From a checkpoint of a small transformer trained on Wikipedia.
Size: 14 layers, width 512, 8 heads of 64 (1 for keys and values), MLP 2048 GELU, vocabulary 8192, 41.8M parameters.
Architecture: LayerNorm before each block, rotary positions, no biases in attention or MLP, attention and MLP in parallel, capped logits.
Training: a variant of SOAP for these matrices, 569M tokens, 4338 steps.
Each number is 128 + 32 x the weight over its row's rms, rounded and kept within 0 to 255. Layers, rows and columns count from 0. Numbers have three digits each. The size before them is the row's rms in percent of the matrix's.

# down: layer 10 MLP down (transposed), 2048x512, rms 0.0723, rows 1567-1619, columns 0-127
# up: layer 10 MLP up, 2048x512, rms 0.0697, rows 1568-1619, columns 0-127
down1567 094:124100142120157144106163121068132170142174111115132150136141139116130153089163046135121146074131138070201129152145125125122098037118112143124088139205096120105130129149105079147154104136144151193112127195151152138172103106137168207134164129137128138106090142120153142125124195172136183107118143168089141152095140131109114142137127180111168174132152127116154145156090121138103107117077
up1568 099:133070093121102097145098098124118130162152182076156097137132100141052072125102153157107135101128126144119126175092131152115148181088119140105123163193115139108127119090120137107154119133158140179126107139143040102139132160125159110125077116162157149133091139100140073175169103087155137139162144124112056090122136100119176160135110173171119125102130121119113199142107134148197135155074
down1568 099:126127095119135087128145096099125128125114103157172086060153150104120132056107106089059032107098093159090082125036128091103152096142140137114192089120155110108092142135086147108099164102125112162118140110111139126120075138137087124170109114162144119103095125098118175135062120126105133119146141102130118156171097176087090120156129172114137148194149140121111157116198144071091184086169
up1569 098:133083159175142081174173120151170119149144100102098117144151112136146161136138081107081101081169112154142117130149202123143105099166151092110119117149112105108085123118118134107117114165071097097147099098114121169082106071107098171176138117119129089085103071133066092145139064110093069153104138099130148153126144097088107083168136109104107107170137122164128125167133090169124088149202
down1569 101:105132129130084105111131137185170106169101100213133089085076091074074150081152149192149086107150163122103099117143170107190107080100115090125146128134135076093173148099105063108108146116112089145103146148146085113079100157137150119116160114106133121112115124072138141161114190153114135080072160117071122121170162025150076133106142113093169090120155152093145130152166144138190119138139
up1570 097:169156154162102108156084110141176093126170111185142144125101069155076133122091071080186133156108142114111066210117143132146115157105104151085102100188121182107148155137191156155144134162109128166140098139163115107120096157080111168145111114150161127110130122122043116151114113129126146150123152165147125090157114120128075099086109119099144104115045199159026147133107127141120120075164
down1570 100:026113090114140126112167139145180079132130145132072104136098135132124152143141089118176128147088136145133170080184086102045124120137156124091084126089151142082147133105141129122130152179086132147101193116130131164218146160130126133103196094111141112100109119137168101142064136136118138140132139118061137160075101146152143135121131152089176095147131112099138153099162131154137101104131
up1571 100:171153137094079147154088135101151159116176092130144126088146139111131160127091136106118160085114169107163117165112048197121071083103112120119122142153147063152173075124172160129169156162077114086153135109102159110136141067111139157139141148177140104178114144156122217119164155145156160176075086152091185124122147162099157174148075128152145131060113132117154176168171128147131111157138
down1571 098:103110166092153102132115123170168091141126138157102208157157098118114163125100154092073127076124141094114136118115128154111123147142162158125155108114109123136208141165093089145110111104074118177084131076147106201120122116151061086110148182149086166149094164169106087125126130070142195091101132060073141135182089137118172097157117118133101163123111124157141100065096147161171133128121
up1572 093:156143158135194118123163112081122180115081119154126100124119129108120148159140116121169138144163087128141134114111135130157224118135129089153091129105133160149147158110148160045097185115163152126122106129160122108108154127172107115190101127134139149045086100110164126143125165011117137096172100123149110162072123178089082172127118116108124156144096163098125139138131132104139065199121
down1572 094:165114152098108140144120116086117083154127138124099098060111102107141126084099143129065130050094124120155146133063117157182157084129119117140197142114114113092137085117177158138123074145161120121073162080161136154154122194068124047121112167052153140063034165087138173151107103126160146105156112139141119143113135080109179100120126163158156153100136133164093109168143113143101162091147
up1573 113:086179137196125152133094124098160127149162184097123142144166165147126065132080142112106179133164116168141146145152136106130108169175065161155136129148144117095116115129141094102072124115117155157102140112155124142172102178157108127130132183133100146146132096147098117069175098191131131137142158160116111151172100227146078147121121142126020115100124111136170103086109178178103071093143
down1573 105:116176085187104078085122145121142086143129150098182134135089132160097065082118125114161146063101131082214113129087135078175167168130103173127085130102189123072127179146167141133137121091048151126134169125103121111160138123117144076107075152126097144136107125107131155090130167151100105163044128186147092141107115132106113110092117107161107105189198163103107137071168128145157104150131
up1574 097:194202150157100143181162151160167153180102130099100131126137159157098110090117095063091102139172119126093112149142130114093134143101163157105146133157152142167088072113127130178192131105135119150099120097119098167088187104153071071125097215102067100173103136138107083101149136107072166080134084103148102143127115090178067162154168176178152130150172150136093171176103081151081152099120
down1574 100:047074085112122092157070125126158147151152138176119148167177112190149192112169167165130114164163098154153148122123155178116112148132106102131165092139122127117115156160149152098149138162136106141116121196109141140125123101084166171105086095131016122118133174168181133116112127167103090118162176193156165121189097092125106151132122140166075172153126133123070142141151100174172141127134
up1575 096:178209038161159141126139162152135107103142098135129073118171127110112120147107105121047139125098155134125114191149094152176140127084116095103186131121122131126135128139143131125097082136127116159179106127108179124099113091161114159167157087144121162121132131151149126104089086120122129077160126138140148149106152136184179126104138135148156120123184113192126202117159144138097213119136
down1575 096:120101179109102153108097071091168157171134175115133172119111146168147129100121171111168116148108086142128131083148138092175172159147131106133085130099116101180124171121146116077124138181163093109163091184112090190121121102111103089103115119107083112111070116126170180117144185156160117089143078105127086109134091119073167150176123162112109115149127082085162111144090051148133144119140
up1576 095:112123128113095127124118144150086153102098147076141103097097123169130126106135085123129148166091209147053130141118133091174094140102194155125079102082168115139099100122078112097125152040112080128099102077068136112193152162116132124108100190055181170133127133201131126184122072135155219116096158093102141113108128172080109130150095074115134142092153156148122137154086104117074068109128
down1576 098:156133113093156130210080103096150142092183136148143093182132147134132083109168080136128119158128090114165158157122136164088132142137101105107175144132093127118078127073119102115119153164169137099084162116156135156085119135109110109104108089166117155148110136104118098083083123119106135080119078146161116255076118137141105118120146135103091141172171096130171179149148172121137099189134
up1577 093:181144104173092088107166111135100099083153111158129150148148114150126157131059062127129075053165164138131145168152156111132133153168147130073132070125099146104130162089167135097138112136116198106120142115164118131104066146191170144117123133123133106105154110124134180120128152153075174126130091075139142159159125089069117147175091099184213119119126071120125154123165110118111139165099
down1577 102:102021104164137142193074148109144116097114089076086171110166170088144141056144082108173130093059132060117122113117169146107136110142146123127096118126105102140132103101161125134152086125107098145133091158172156134107156081137142146104100141130079140145142061119120095185160122159112152096136089090111161129117109221113162114138095139124043120112128145137069155118150135160141078093145
up1578 101:135210112170121148140174134171160102121056103127072094096136150060124095129126125135117118079149176127076092126135078141137102100122197139126186091098163122086058205103128177173108171143074149143145095123128148135103133077131107167085133103115144135116141118093162140118119156162081142073133094109100140111146109137120140099145111145155068158117183143067167116122105198180163096094118
down1578 102:058103146155083093145161109165157135128116167113164132110156113102163148161150167124143098102110165173130169109099113130094120127139147152131185094182035154112117091126146150129146115181116105125156103071150127129111124112112155082125115156108133124112111131112089120071160123095175172180100080183134083125137148115048180171143110182066099028123120152160142064127124110144161112071098
up1579 105:105125101076115125151127082078161094148164110047151099106145167072131108170189126146096134122094116117086151111122135094172157165109135140114114114130119137114157178118143074188133134125161119130094168050177170148166141130123129110120103167138021150106185152175142059096155091133091122163138124157143128170055154110108135097155142145133149122141164151139141138144139199172154124104174
down1579 107:187149105078145124169161111094082066163157137149118064077225099082141135117134115121123082121112228130163122141164121102092180175133060049127122095154089150140116114075100105150115107100136081153151133044206085127162161107129168130198128098189113160095117143176046142109115105180093114120142121095160189173092111055128146125126120130153143121139104146178109111113096177092107098139113
up1580 105:151130133101120113146154111138108097120122089151145103075112192093152112090148095131124208136088123052194175138173078092136173126130118138163168153114100118155122111128107088109161078049072113097142158192114129094135119103129103176102086117233135121142159120126088192132112149104098094192102059149136109150125164152098077126114182184145081114140121053120144119102139082107187175112122
down1580 097:117063119133109156107104169109106086090120142107119072139048071079054170062243064135112136116122113166081138136117100113110133126103106170120144105123192168155112083116111101142136163099185081139126124107141090092092145144139166062142123099108152139148127141072136090168134164095136096148106109124093124154134063156146142162118144092117126112110100162122116130142182076161148099163123
up1581 095:154139135143086104070159141203144143108122157181185159166105159158117144147119098054133207078168220161143110113155109172131143087095101124157152142161139149078161199113109127123178097166155122136146173138121116195122165096089124130078089149130128153159130073103136120149074141158163102137137136149161174112157112141129193109145203118099122146101117106113096123155121120121166122120135
down1581 096:147124133136136128130092118109099097181052115099097100116102113142145108134112181116141088174134096093140139149132141125139153070078136160162179129127148147108119159106169100097114151146078135115121122124043086078079102055151117120181133108114169143109073089139115084172151142127134113134144141128119138082119090121088176065078121201178119081136136205151104168144098128147123149109087
up1582 113:155150082123140076076124131114146069120158121102089179140105136115154077162148126122113129163126175082160101093117101136159126129139145141108182123057102127102109160147098209136105081162115104161155092191134091187150100157153134174133180090139113112123186095110120148078174187121126158188084180114145102181135088101128084184060161153169110108141122152173098154143135194112129151112117
down1582 125:159119125108115136117126173135136140099113104122076161121072113092122049149141126144103114140122154210139102132086135116140118157096136105124217127093092143126146147192174145139147139166085167123181115152119090143130173134129158108136188107134084049171158085118092115126150128106104109153104171097174109154121137166165160142140087122161185120102143098171084108104145196088105171119091
up1583 098:129100129120125147183091155065214135116154082134132141150063136198097109117153117095112102058049168074086122085111100165118102177138057190109134146156115117180159140187144166089104119075133091120102098081101138103104130174106215167122134071139123151116146152095174063107127133098131103104147139137164168154163110170088118122139145134093126138084112132126184164076115119203078173100112
down1583 098:137171188168104106124120152117105129132106141132080183139160121109100075208128139146173138141101072177131046124096171190129191100146133129087125183113120126097091096130153093083113104117151115143113129135136093161096137121131175144105106157149115056125157159161113193103138107154152137160133123092096124131086064144140133146150141108121093165166170126103169119142077075102129098082167
up1584 091:099106137111151146091114098096142170112144141134125163155143108131205100107184123124124125133068072135147115147129214130129148136155189048075163071113122157109149061116092105138141119093153050160125150083120133114166103099208156128130153130108120123122162167084065133078127043070103161148114108108122155071180088122080131201113140146133123129116151091077112137149090187077128116122106
down1584 092:127161138169089124159161174097107151111134172112178046189114131133136121084088155136111140148085151120085050159172133150146110132156116169140146190078145106134145147159100105172139099173166073120134120140137024098165206178132188215126091121139115126122154121078132158182126099159106126169135140127106164118124138092118156113148103141092093147123145131176128165111112122155098075105037
up1585 098:158092118168133093121099133145139107146139145098110148130103139114084101139120139065183097128180099102135123129114108153167148146148135165162084122109139153117152161206102182145096138146123130126113187145131169114139024162130134120156127162171105096134086155136094127152153093094142128124105107106102139197146162196171131110135184121155128128167099142169119097130081093133154129089076
down1585 101:089154099154108193169137152155116110119153146148140153104136108109140133120107167090129100123051082145096083058092159077108123074152121111130148156129153159120147095097135099070150148130135122115079116097128106145172176116143081125157154135134124154092109175093163104112065150156143163095117131107139159150112125104095087118090103097123135236057164161158074141117060089148148180110174
up1586 097:081133134105152186177113106136175156132097147063133168112132124062208178129144046085144179061162181172177089148092106122159116116146129133094066069133117132157137103124107095073138166187101138174122149114146107167152121105113134155215141098155113145155134072132130143124169133107166198177067093193118130153153103102137132142122161104057161180154149112212133095126109113075188114118147
down1586 095:122104104192107192167136117115138103125132139092094157102111152142122129124101140173113131135172125080098145101168104118120159076134141094090135102131097095084130081141147145109111113119156122079112131078160122181096093121143152122059157135128121115169177188200106148094155130129106089132148103136146129120126147128117110111130121111085138116124129133118122161184131139171163136099086
up1587 098:065140112169125112161120131131094178136150144092141171131135077115132140106146093143124122135120136169191130165158120126089152167181100083133112084147140193121108128086165095117118097151123132091120156126077090101126137077077186169076060103137106115124175114180162154088156102140108084119162125119116125150154095200152126123170137111123109140155121148080116045134160148102166141160143
down1587 101:095112144064141138142102136191116192116134086111140066169129166165128024136149122083153147132114101151111117102076201151105118150067161115109117121131122121129113092118160097092131121105057084163100139107140180126134119111083172127113145133116111138110094157123148099136100131188172165069060162154101127172127144133170100147132172131145106171107136176147085144154115181172101111135046
up1588 104:134159157159127113082143116109144165133121103109150137137112169151147079096032194132135227093140092111093114155082161181129132118126103124179144117135090139107126160128136132135179168119191112053088106132131110183121180166192167164117094160150113104132138172126133063084128137153127158170105180097158084131097188094108129145156095089142133100110137112163063138130059116167117157161065
down1588 108:174148117117085127132077184087143122087127154144126118113168149138133095132121151148148200193124113165115108120055169161121112163137121104153093084137088162158173145112153126105107071151071151148091111172133101156092187164082075129114133130148085159137124126100203087136057118131100120090117063131131150114151134115108116158128157145085171164164116170074086147125120138140130099094178
up1589 092:147154084109072198145157121174125147182104137069107126115117135136095139113140097163169108132099088136145123104107132150127117185086081211166079116095142128092108173132119176144074153151107108164118143176169156102143137094142110200168154135091129191115114139112157131116144157186130153155136149151106138105168149173138118160178152109072177105054180126122165140203138055082130213151166
down1589 092:118100151092131094174126125141161111071140103154104155161076154097134077088185208167102155141075085117145077126121146109119085087128142125146133123118152158155100129095082156135188182124135158166109092121081150128224105122155126177118142102126103153153170145160164127149120066145100128092142089091187114141098162157109079111085095181102143136091112173104137096101183201130159126097112
up1590 103:084123107126180078122095135130117138100076137101082154113115178148101149082102103120148135104088104134126079112132103108133167138103187148073138129149095087111147179112091125118162169155100141126105116156171112126118078061139148053115136110145108153170161098115091133126148146124042106175086163121087124113058122160136149168108131148108083114144106124122128098181124104106141093129115
down1590 099:154148114112138146143117121151188053134123168098111132120105151123124140097157169159108124082177141137133075188174153137136072182117128159124167122093111172177156107148177140172189150101154141108134122128100087217098122173132103108126125188102193082116086097098115099070165124135163145152145194130173150124127139087152073134194045145112115169156119104140134116136162135186141102185133
up1591 102:138041166177098098106122110178074144079163108157143146081132178096205119108116103148138108088113109127165156082106170149120108123162168114117122128085132151142141079194132228113149109120091090160085153119127082097113115056122089183083137144129165101074128115130134116114134137083099161128174119189184156077118113151155057125134132124072169126113180108155107120112079094214085180129124
down1591 102:122083090111109134173111111127099146118150130122191092126128135067157143071103135115115049101048112178158129170169040082169155100118165128128104092123147109135121108102151117162090133170141168150118128121136092154172068126143103110075168162097110166083184108251124160122098120090099149144120154155133169128169153110111134122250151190063122149126083116120120114146147073107132107068118
up1592 099:130143083109139095100163099182179130148135163086157091196160135076169106149095136090167156147056146097119185138147096073156154165129126162131129092115106126156124148160133136179102153124109153151145125156155160129179147106160153090201112105133048136132156134117020142097154200127102151126074151146164168140113153101102122118142157151158098149141155118134101199076181119108153125120160
down1592 100:180067072144150092122120112167157073092143117128092088090119144068123099130080140182106122119094128144124086104106159143101154112114149170126148180146126085127146160160137097105134082153137104097040146114146099118126113137085124108157147135098171162112078164123125114179106132118113178145178085111123133058149126067129156117108099164149156092092117117168132142157115129145102162125128
up1593 098:086145075113113148116120116077075112183196101152166103155118107131137054128097123082089070112093149095126133118136144078103173150109126145170097102180190178144086080093132169093065119181123119126149129132121189174135132088135124132109077100149070177113186125145101124109126162150159142131096203130157131145177086175114168080131149125149054175115169139149114190149171180060130152112100
down1593 097:132058117106117129166140121123109162137083088186088100167093136090134131115152162143128154123130109133157127139077117155101138111154145091140058127089145107147082183159112102066135114058171132108134181149113106131120167115146154135122179151148120109144116131131147112126093086130137165112167134117112145078166134142146124191134157159144139123113118145111167114116130136085063132128144
up1594 096:131115101155131114083141077111140191175139133119145181111177108159192110146136194136112174147137200160149141132196142112106184096113142098125111135100116160095101094097124184159159167176126109176077076105124098137141122098087164146211153113168148096110107126080167128080065123149112177137202114100126182138111115209100099134170122116116107133093130074133028139164110157108151124162111
down1594 101:114102142142119104128086195130079113052165139114109098149093122161088075130084134136111094156046141203124092074169108147087155166141157171144110085146090119144133126116098094086099125114087072078131162113114134180068139148126093176114136158118157112165098109132149129097192167167167139145139140156220129117143128171076142148125140121139147159140165114170127133076144116128124121075108
up1595 102:115099122148120116124136058103208113103161149128184096104157107075107157114163121135119109164162159076087146157146156101148156174148115160101144142153155123168141166146107142102166133156195155090151173139095139134191149167172088092139142145149121140156111097093144152110078133183189098126111103178128158125117159173075121132155045107111124110070095165093138107129119135134139111128097
down1595 104:121129166125071174154129151173097089062120149134117127122109105166101123101089139152083082131116127103127125161186173046115107152168136131056127066123118156140124126098132111141128115126137156129082138092163123116099100115106163146068144138106099155151116117050121123126098157152152123088105116103142141146050125163124133137106164059102123081093114093143113060097068093066125186150073
up1596 095:151107138130090147107182150188128099114142203116103202172091091161126171115145130155105143131105109074107137082154126100134108123165155142090102130100161116158123134154119122154123120125117122120180133154140132196093102123124172176141120116133137088125122101118103172148151147107026096097113146177088117085120080122111141085124147073159111139111165123126130086143159113187109093106086
down1596 096:122080186133141082127124154119108139110137051145105111155118107089064118107146104148097116122089161170201106195140076167124104144106074109163107140083130144124093130073121068100129158119150123217122164095123118193061130119134108099081159144095096037112104143094151164081134213138173168096108100174124112130124079140174142108088141154176144091145091108122185106078102143103120124196090
up1597 099:116147162110115125185104077145126134185149152100185103088063096150135101136123164153130122105206187111187135142149140098182148121114054050177104149168147106191125045067072109107169143126079164135107110130169093147123164127146111153127149129100141117165147124148161147136103165150108173113107146131133102131114093140151076179106125130186078137141158106115092122058176147138100089158155
down1597 096:095100139128167156112125136085135109142163094064153164126173143104120120163110119141131124195124162123158150038150141163085078160164185141118154125126083122087114134147109111098096162161079162129136100131152146142154094122095153138133171099150179180118114142147143113127130094143136085137156084199167115163128122093121163146076117072103151048094168124089114177152128085078140163128094
up1598 099:060109125123109106138085102165208120163149163137102095106139143099140077134089141160169166142087141136108123156140116095092117106162097155096145187115157173140120165115176163104102180090124103091119145128076117116139114141090074154139137134195168067163092092109150144182157161131131106169168167101121129173138091169035145151169143131113160178124154126113099107165126098138096110111132
down1598 100:161125109217118140063127158093132101094106146084163166112090134099151136128128076138117136131125143095119113116135112181144135181075161112145094129090071124170148153162050124124104146141106144119176158113092150160135159167094126137170055166111143130086061133070166155157127112158082093161102098094145145106120124115032147130153161091089119126164060176126100154093138128109089080112101
up1599 095:120124131061138167121143146170113126085165139148121122154120124156125185078126095142085130142130167132137142081148092158149066144175166135109122182156100069176082111145142100123142137089111122164109187192109117117100100151146130181154125120171059160118070170127107161153124140075186092180145147123102190127048099153127150092103121121122175181134178061041110133165153170084112090151155
down1599 099:176105137147157116116103124168130118106154139098165110128163105141135072146166129088113146069136162134118138122119175116199086126140125113120089097114137170183203121136095146151165030129144093166122110072129105171151147057075174194109162053142126136121098092167131097154128119166096146147102078173131132135162114117194081152144142139140135107095087079131141122100165142154069116128127
up1600 097:135160136173159138117111165110133157089112151129152157114128115095132173093163056166122098081167129160111154124144096123117219145159101128126160111102159184153097175122175148162140145114131179137152164164105143175144121097076107143157108185151119164127212153099132159163160099074109181118186170164158103147134092095176120106110116140083116159178132138177163046098164132087137111111125
down1600 102:139122128134146155117125076140117130150129167123120094117097122111122130068166160128090161181141120076133062129085103111110106093050119119131148083128076084161127117120132126126159105161050098121115173108148143076157121087158141136165161141098172112177084128176139081131092069103148092152097143112117135150111176108101091152058116170129138108152170144086092112166158249126065135136096
up1601 096:082144129125084135138126151184123134100159062154134068102135105122132121141169112120169127142093126136095138142136095119131111073090141076148157134150160081186112085150107171070081162095115114137089168148138053093086040130142073115145185176116076059098113125155060153152153128134162133164150167101158153109127130127114086165135139107133172113077139144163117095092192142194117118114111
down1601 097:107087147111154132102162026133139130152129099147093154091072108127161130089088179072171164124129154137057081052151146210072142132201144186096152193132120123149139121144150119130132150151147142116142132143206105089151145132128116145144109110110119150158165128134060121130096143118054112145222142115144141163071179164135146124128146113122156067107191102140093163119114109129087090154147
up1602 100:120127124137166104218112110151162131140091114108118117113161132169147112196093113156153135164117125098130166127141060072175141077109116123045117127147067133114085070117162140203154139147117109148140171101082094119138191076131135144156114207128110131170166116142180127135151116146142115111145109122103120134145081102178094175160157123101144121137129177127130149157125120158173155092140
down1602 102:090109166139129155116211080080100094091098139099093108145131133112091147116157125087111078084094097166183138098137119075108127131174045081171163163144142149116096104127127100083144055111126167157106134131119137117156162128136089126084079148100187157164169102127157083094080157133146141139156152122157094157147118111147172090145131157098157134126182072085090103097108168198139135127104
up1603 099:089140209138138114117149172163087166151131061166148136162131124118135092090195122173106142169146163153104112134109181130119090197113052138100162141138202109130185116069122125158125075131127109142109100118117140118111141146127166134144116113079085163106085071165129188159089067138208188107069160157104099102170122130120173083168115113154084144159122147157118169122157124092178119151190
down1603 096:106090142065115045124057128098104136108145151082148101148118097075084130124111107129152136095136054131131142104053097055122084168127104143100074130154147125117085153131119142143169159104015142152070127122128136139113096173103121137141130110114149130136103115156103133139068078164074071095143113135157104134084065159112178131135103094144143074094090095109159144147162134095170126093075
up1604 095:092097101147111099083089109134131161073160118098127144202136136103113114164099109116155071108141117127131121157102134129115114136142136130141066055159097131103095078136081124092123136106159125076172110183071138185105121220117182148117131143094170109133135096140122070111111125120136107142100091162107111078098105105147149104098176132141054164160152102152142167154180128015128145097139
down1604 100:119137098191157147144156157165100093173154095109153059141066119152149111133140174101133135101142191137065178063141146166137121119080073079078172151099116147099123093116134122130097087079059174134147069147163092127186102151176145107097103168126145177095088144099121081126088154130138114131163093210084103111141155132150083109071131158148138139174104160200108091155107120153173155164103
up1605 097:127103122130137137108184136111106091101139134130128097145110160155139117092175068142141136085076132152097134153132072163095158160156126164130128136089078184151148121061135082099116115142109148115101161098145128067129145195127110161102122160163113156125074111104134107193162081112146093090134112104188099187097123107101158137127219138115110093061095159116102159126115134110111125087115
down1605 091:058130112175169166143168111157143170149147139127130153150144134119155178107156092177166139173088114134111096066143147082114113132115074126098078091114164097142155130174117122099144150088076161166150065180098107199112139061101146104109124066127122178150131131132120113135107116104098119115080203186143109095200091128116165127054085191154101168142145160190148083166143116093087118210143
up1606 103:131086121108176132135150171146106120131194112039086161097112138120174086118156116137126125096139112128111146103104095126118122120147122135171077109145128163136131150093168228111088185086078091154092104156173099111121118093152127125109098156166164120126118097184150066096106194085233133127133129129112134179156139141132127151113148079111144113114141131131127143123137119146118067124131
down1606 095:136064118162110094124114141110097147138121131117101106188084100109104103116114139134079098117092141157176186169061175105211093138215160117139075128128128108141093130133144109117120104110181128069132078086108132158170172130154094092156108094140135141166084136163086152148096146130137085142157102096136129113140088121060169179103127079115158143145159100110156132162153131107154136150165
up1607 100:088135131111179161131164114102177152102175123132127169174091122086180102080134104061202191150126088159061128105117119173116135124173075178117131149072116157101189111136163194110125137149119168135154198067127171146130105085110141123148162152153126151148159114137140146096167116106146112176098176127124134126081092127145097135062159132152165145093152168137146111121138143117109136109076
down1607 104:091192082104171133156137083084147189186063104108071070146179102085121161144125096193155125120144165131119207107058119081109204107112066173101131070121129080097089112139089127132138102095073055081126143176138092114107141117147093130147107154135178136122115117192085153100100112135086085152109102167132101102123116078187131125121166113104093124147081162154171117123153136093130121152106
up1608 099:137126122110146153188086076114173120175133082167151105125099116142079137105098144129087134084107151096131097108115131100158143147169110155132123098116096172164134137161078151112113117138153135182060091100126086096153166098141055144162098091092113112117120124141108111083131151149088160111151119172143194121088048154106152119124088139139086114100144062159055128161144094121100193102107
down1608 095:139125138160156062117138135088117138121102123102142158130106150188137116163172105129172124134068140137100110100084111146179137126205152142091138073143046131187154185188103132086110150145144120120101130181110099113142100107097137147117102176083084169125118124149117077130077134169097148105125130132113086145049125118104148156138097117134089176110100127132148126090123136105101123093137
up1609 104:141100105107084102104147102075197105126144056099170138091135160090167167111127111105090096122078117112151099165076115101111173142070126137112107117120137112158088112109073138110069137146087081100136116118119196100059128127155138093124153137102143135140064112153065105154109112132108163133175109135146114122085119112105158153098141126119161122086155135062154164138113067159164101155129
down1609 094:105131089087141142116152146144126129086159141196087098056107110090136149101194136099147125098111133065067117099166106128170154109189075126144132098161112123142143156156090096148095135090106112144178137133136153073173091128147150132117091142115099166180133121044152118140146156165109116095068129154189111156125112121081109126097133108155073173157067162153095139157101097158100126122125
up1610 107:165142131156133096091120078139126129130140094116158131090114177126132148058143136146142183100166099092138090123139152109110093115104093157010199082144097029122118141132141118064110083163108137089123123139126128147160107130132125139103085111103102163100097140174082125101171183169082175163146130103164134144145085103174054133043131174156071165129100102128162089160165143117144116074085
down1610 095:184147075084136092140093137123164099145111084111119140138099127184164105186053147169121150173198126158154147097160131137108105134134194144163087138125143114209111175107099122102092143139070088137174130129087135124120120164108136095079159150130170129156126134096168120115121165163123130184087142126139159067140144079127139115130152150110093060186152124172132174151117117114123162159144
up1611 117:143091094147124112140177106128127138167127078100128042136147115122135142105062122126172079077155149141082204114092158095157108089120150121126114131141116057151159158155181158096121139080079170084148119138130113142159127088144071176139107150079101058062171098115151077125118139129133091146090124106140131152179141073126086110124120112074118128149099114096115096158203125123106123113094
down1611 112:142113119131098129122202104099144105134118088120145046090052120163150151084100087145188100100133101164083137162132154113122069127132146113100109137107121120090103130100156103124142125122148078129120073123151171126117123150109185116121169109132133117118138082046131126147117135159109179075132180109166175150153160067094157176152131118135144113158154172133116159149075080136148103140073
up1612 097:145125134149135205125126141113123123152100155129158151101050118120086138073093148133105193058096145141133101145146092167189144089077217199162165105112137101138164115188136135088072162156102153090125183130123164147132108101139160146101237152174108139149134148098127097140110148191143108101124147084064105147144158154134082156133158166166138147090083108095146117131132160121084182110140
down1612 100:107062115124088071171140127149133101097125120135116112181138176101164072085205148145106129124168128105063072095144085140121096161140142102114089151160109108094072137091147125149109103154108132089105128131158101152108112208091100149112085110165082129160129068099177101170131149050131124187156126092122130148141154135155193091083064141068133116207090159039122123096104127124175081106132
up1613 094:090124156119104123154083144127134125138063118095145101123118148117093111168153129111089202112142142123175142083109160133099129118122165133105151097136147128137129101069154173097144157185111119121250159159143191166137147139127131160144130195101174103174174093100113103117136122116184154190127139111116159154154103174066106104115121120132144126079107100160143126200108126086142121105131
down1613 100:094143119153115085148127130122124118066135136091119101147108138165155126152143164151164105108100158115130106143050126110149080100112101132124144136134069113130127146142118108199149089108063112114135088125162071129046074172097113093145090098110147118141151067150072130096084116171112119096128134095156105074100148133123120103137174129137090131138108159131166118115083151149171126120144
up1614 099:121096161156073162113158141094182153146137100119131142167096118088088135064147116144051150149139165090150153142153157119133207168158131147188092173049095111158108116124155135150114198143076155113076111171079130172161097116128167151072102136178132136139099113115087127097097091192104152157148105155126172152095080091150196113107087110047125094108059106124137120160131151129142158116179
down1614 102:106108075102100174089108116104112151145185123139162120087154172143085073087151179117130115103138126103143122081107104131126067119093142129170152080153153110128079120116152137113126148160152151081200162114092172136132122146092107097114122072155106121194104092199142147088089160169188075107134181075139118118139146108139139147162128183140116136131116139119066159090129173161142149173162
up1615 096:095153097122168064140129159129121096138146132069107069141126118132129111164123206068184130134188141098148172114120151168092136161162076160152111164130121109112165097082123131109153124130095133153133140179195149142198125169113140163112093119094152092154083078139146153125129154163086138183098148117132132101127120100134114112134113107137159168164176102172090105142108105121138165146104
down1615 106:146120181131096145053138093102199119149122101128132135122099110111141078155154077141142092121125147152094123105156103105116130200119113176096105135094122004112089165118113052105120120154090081174147107157140132076136124127158101099129158145146125124117098106076108138035137077111137105208123165111131090111122078133147204090168164149123087160127160152073134173133110115165112138139117
up1616 107:136147142115116135170113087139176107186086140193065132075121079157097125152124140188135048135110223127121123146135140090121062172184135162113133141091114161139197170152162136100146112127126150121126164136143110144091126146162129100113141093087176106150105081172075142072129144148124147143146186197095082156136110104150141130155082144152099066110179104136131164139107116179099128112112
down1616 105:202140136116081157138136157124166116138136114116106129101104113118159109134119108170123163083081102116156143153101150135071139157085072126103164098136130081155103112124072116060095144134125141115082065136127149129104147139155121139111089135161104168126083125129172115096104094127131125124161103174121128178074182095138148141084091123120190155131119118115148162121155136147108133105099
up1617 103:138098118093175105079139108069150135132104102141143113139090137140091081074089122110148057088088138180161112115058094119114108132169157114131154148051091184142126108136140073072097083145120069117134125127134148085130113129170111148152097106158114083110113070126163173096042150156136114151119170088147109145135061057097094076184143122060098150119119120142134120152137126156116143129140
down1617 112:150148126121131167158137114209168093065164047103138146136108110136131137146123092103138107118093188155119056167149147088148109147094140117188165117092111118059141104114196128118095120123105125122089226137147092079130162132124078102063157138137127124131146171131125128155099137132131112108145108165118121135103149153132197124081081121131163093122199104122195163168094045191100166115130
up1618 108:121141213172121117089127104136141130115155081090172142079136150107132094152119141145135086090150175082123150145154137122137109091121138119145121137139148075092134107142111159100130105050156126107141156160145167169088154156120109122109094121124096130178106107103146165155090195097102090187133121117121168177195074145113148187096142124113177160135152102155168119096160136133144132144066
down1618 111:080137189182102119124135126152150160100096124112109090081094151124157153136152227121085160103112125147101151153098161111187098106130062146169180163126077111092092148143108091151191074147108082135131081138118103140171096158137115098098101136122145132145184125066161133108072132122096127114125126118138146107126081139136097113116109051112142135139112053119152141106138079105135103090088
up1619 103:132146054166151141121146128076130117133113086059141110153096159126108188146126165127103186094142067117092138101109154102130117133172152171067100132173157148129098150119094188178170070148087138140145121187109121119116190166104135180135136068115097122106108121133092079136126143153152106143213098136101147142102136131158133131139142128109134145088160093095166124171132133078140118125158
down1619 097:107087143129137134100150114117086104092116020122133110137118166097192109068118138096152156181153166099147161107176124156098151128171170139105139097122144189133179102111138139168132082099109080122131172098123110152114137154197164110070148112188115114160124149160156198112094109204212185067107075139119163110057151141172119086172126121106172106149111125127157111113146154112069132066081